Weights of a small transformer language model.
Size: width 256, 4 heads of 64, MLP 704 SwiGLU, 11.6M parameters.
Training: a variant of Adam for these matrices, 13337 steps.
Each number is 500 + 25 x the weight over its row's rms, rounded and kept within 0 to 999. Layers, rows and columns count from 0. Numbers have three digits each. The size before them is the row's rms in percent of the matrix's.

# layer 6 MLP up, 704x256, rms 0.101, rows 380-390, columns 0-255
098:499444516493528502468506513520496555491490525495514498510484503450469500483534506540484514499527521499503522524518457513470472526495509484484514488529474500507505484516515502502487504505515488474522493512538474524496505462447526468520472482535485460491435498535471465479461488508490476478499464495522495513422500492464475506457507493486516544482474526500495507565526532461465500514515492488480513526463540485482494535515552527491476485506508532439506487507532472535481454482532500479517528463534505523496451509494482493456480509482486499462536486477471506477486462511505508496469502450487504542449506456471490517480535512500497497458508486491548499498506482512479551466479470534515497491489483453508474484528511515477506525497534524510484475481567481500520460494485493
092:465529491463508472554495492487478455496523479498527524482455500528515502511488525462494501494500489554527475477506494486538522532518454505455507525480505514517515493522519527503505452536515501474499528481477479486512516467510508511524505479516457494532493467542471542484514505500487508483469499510502482486496509487532482509485517463456474516504464582514491521497521539528506512535494492499499536435515484519502501516491462491519468513485492531512495480484517577494519488524507547514521497537473550481516490493482479491527508481513551475536514455545501475499488507509488479504570519528529519552448476523489471474514472506508532507543484472478500482488523504449516516485503489481513516503496478491498513490453494521505503493550495492484467553501522553469493447482498541
092:503549507472494500488538480521547437515472542522430454470506531487501500502486507465506435486469481489514515458492503521483464494479525472489476482496493464497513552516529472492449501487529498490540473484467471510555491493493510492554485438485516475473475471498467524502486473507507511508504517490486498500489475494492481507497425492526496519486546493539501503489473448484501466520485479501520508482477486447466523489474515467484484499519523524520489504550505485532509531503527540532530503468469496491531486503497523496499500543436494493520510494526463542480499494545496499468528475531486469495519508496504525505478526498488501515525572551527500517463541484509496504482503500501499517530484501508484520520508452548506476514483499529449494480521521516489505499466488492
099:495513481523542474507519466469503460519505523481481488452499499483512517497512491529490500477470504513518509502490463524493492434506501492518514478523500500469527515485468489492510506556502489495562497519515490527478519458534509523460485466505470518510504508483508505444555504491500483469531504526508497478501492457485464456506478518493478501496518477487487493516509493540475496477521479492478503495538527502502496493499574509546486535504466479499550511480499492520502478477504542499501490503499516505477525506479493520463506503518485527501478521528518531527472441490464544495471518454501481497505494533565514557538491461491492493485492474487524504472527500437494474517522523503539499500481502515516445563494488473417509519424505465504502478452500504515539547518506501
097:530499584494475499499510512526493458474517482483507476515477529502492502488483520477545494515485478555456501505491503435504532520470490502464475536498435464506520510504477495491517509490542509556520462510476531494493445487527525475512510481521507499499518535500495496503481441522481524476538501503480472473560519524527513487482493479516477522478519482496464510498479475496493507466488551515528489502504524493499482522513523531489465504519538418495479480516505482472550474511480463489470556525530506507510484498482566518490512526508511477492484521555446473508527518486530499471482570502445508476476484488503458550500501481509508440507493530483473486521527491498503472511480470509512480473511497476484497486508511466490500504495507481509493505487528489504488501460529478
103:489503529501458513542463489502490496467507524499499499500521549509500551539474497500498509493516498508496449522506457497495483483522554501485524506501467467509472534517477474498486522496459520507470503532468493494537506487553495563511475456539499487510495511551494463495470508522518510529538533509494490492496489461515480474533509529463488514507475452516528486520483497406482498442485453468496517499466470489513483511517474540474490525547520514524505503513501566507492482483501485472508524479558478503506544480525535518483551481517494517528558486491507502499507505490518505503456536528508537481515497465509492544504496473485515538483482500504498522465507518521502496484471538483509519513509549560492509493472473477530520473493480513525451506491491475517536513469486523
096:439454500475493495520537528473485500542483527495457491542507498535490549466487505511479549499484487482514498513505455477494486498541464518505510541518489521480487511471476515486537477461458532535511491458487520492521457501488541505494557492513512505513489490555496487521512534499451505525472504528508495505464481499528479479481483510494514505524483538498447501534508534450519527453456486488483523494509539523516500486514518498493520493474494515465521464517483525475409483493511485488497486549476417488472541492497507484517486505513450512502489503504507473471530476510475498514480494500490492519502540502449506526551507502481507547497493490517512488488491528519464462509514518492493495478522496470494510525481524522505457504484521515494430523497495542507518473502445517
107:459512464506535528493455499506504499543538484525494510479468506530485461487510443464465497492496518515522471507475476531488487503522468463512482496532502506544504520469494470501508502504538540496501490491523529479499477459484518472531501478458497509500515506480497506506530529501525504500501469475497513507510515495459499508507520508517542478518526499506514491497498482540550501535495482541498554533529468471494498530494515442516526498485498566512476493481499466428500539498501449543544522492492467493525486500486509502476495524482481533504490522495524468488507536476494471475521515477520522499521453438473477501522500466468545509504526439522525516535487536451487474512483498506514512477485517480512514536480535452483454515535527511570509527487518523545533509533518502
096:444461521493502482477501512481486484491473521514497466524481506525453484503503506530488520523474487496502539494529469479489483466515519552468471539513454541506509501487515472499532444531506522535508515450540521479491480496468539494536543519515500454520538443504465509517516513528509548493484498528508536482489512477485541493473482489532480467495512491502523480506476478510469543504490445527513460482507528531461499459545469475507512517474482517451502470474476487479531481510514514499456491469541502488528519521547488456477503509571536507490493520468470495516506519478458514500507487487516506542494535526523518497517495443490520456471488506474521462505514467506495488487502514528481502492486494529524552505499506517476524531471491476486498481493435506524499481534471508
091:467512454487497464472503487472483481508506500523518500481511466483464479464536495497497458543502503527485481474510555527521484468531481499505507462491454594462533519532480505476476540483468460464534501484482482519491472487495495475522494483497478472529522498498516489490472478504498481478505489532493503500481504558518504554500501484529537490507484460516510503528493484532534524524502489460452505484485505528510551493484504488447532522473501531484490504476517471500527490496512517521509464498496485502461470506504505498479494544511457488486450545483519485519468493508543527441525480448541478486498500491462494482505483494489470493514491511488507508484522505501476473532526541503474517488495533483527475481521539497542486505519510543481472502509548562463476437516455487
097:485512511513496456523486508477469477462524492513516491489481496495530475538511503481496512533514482511445473527557489538496492549519505475510490465480472505537480509499505459479471510485518463538462515527485480461461505475507533492501496511475466463517469474539495474472500506532453495456488471509491503564479486492529515493498470481521509488500522490457500496480489484473528502507514539506485562460526485524535472508463539459546473553477520482506477503505485519561502488518493533453491545537499507471492506523504476492514475544467480476535462490498496469506515500533492530483484537479490501537529499532467479445475495474509533526503439438511481486506461504506500499533496506478556511521504487477526515491497488453485469468497491518521516482526519504525518497517521518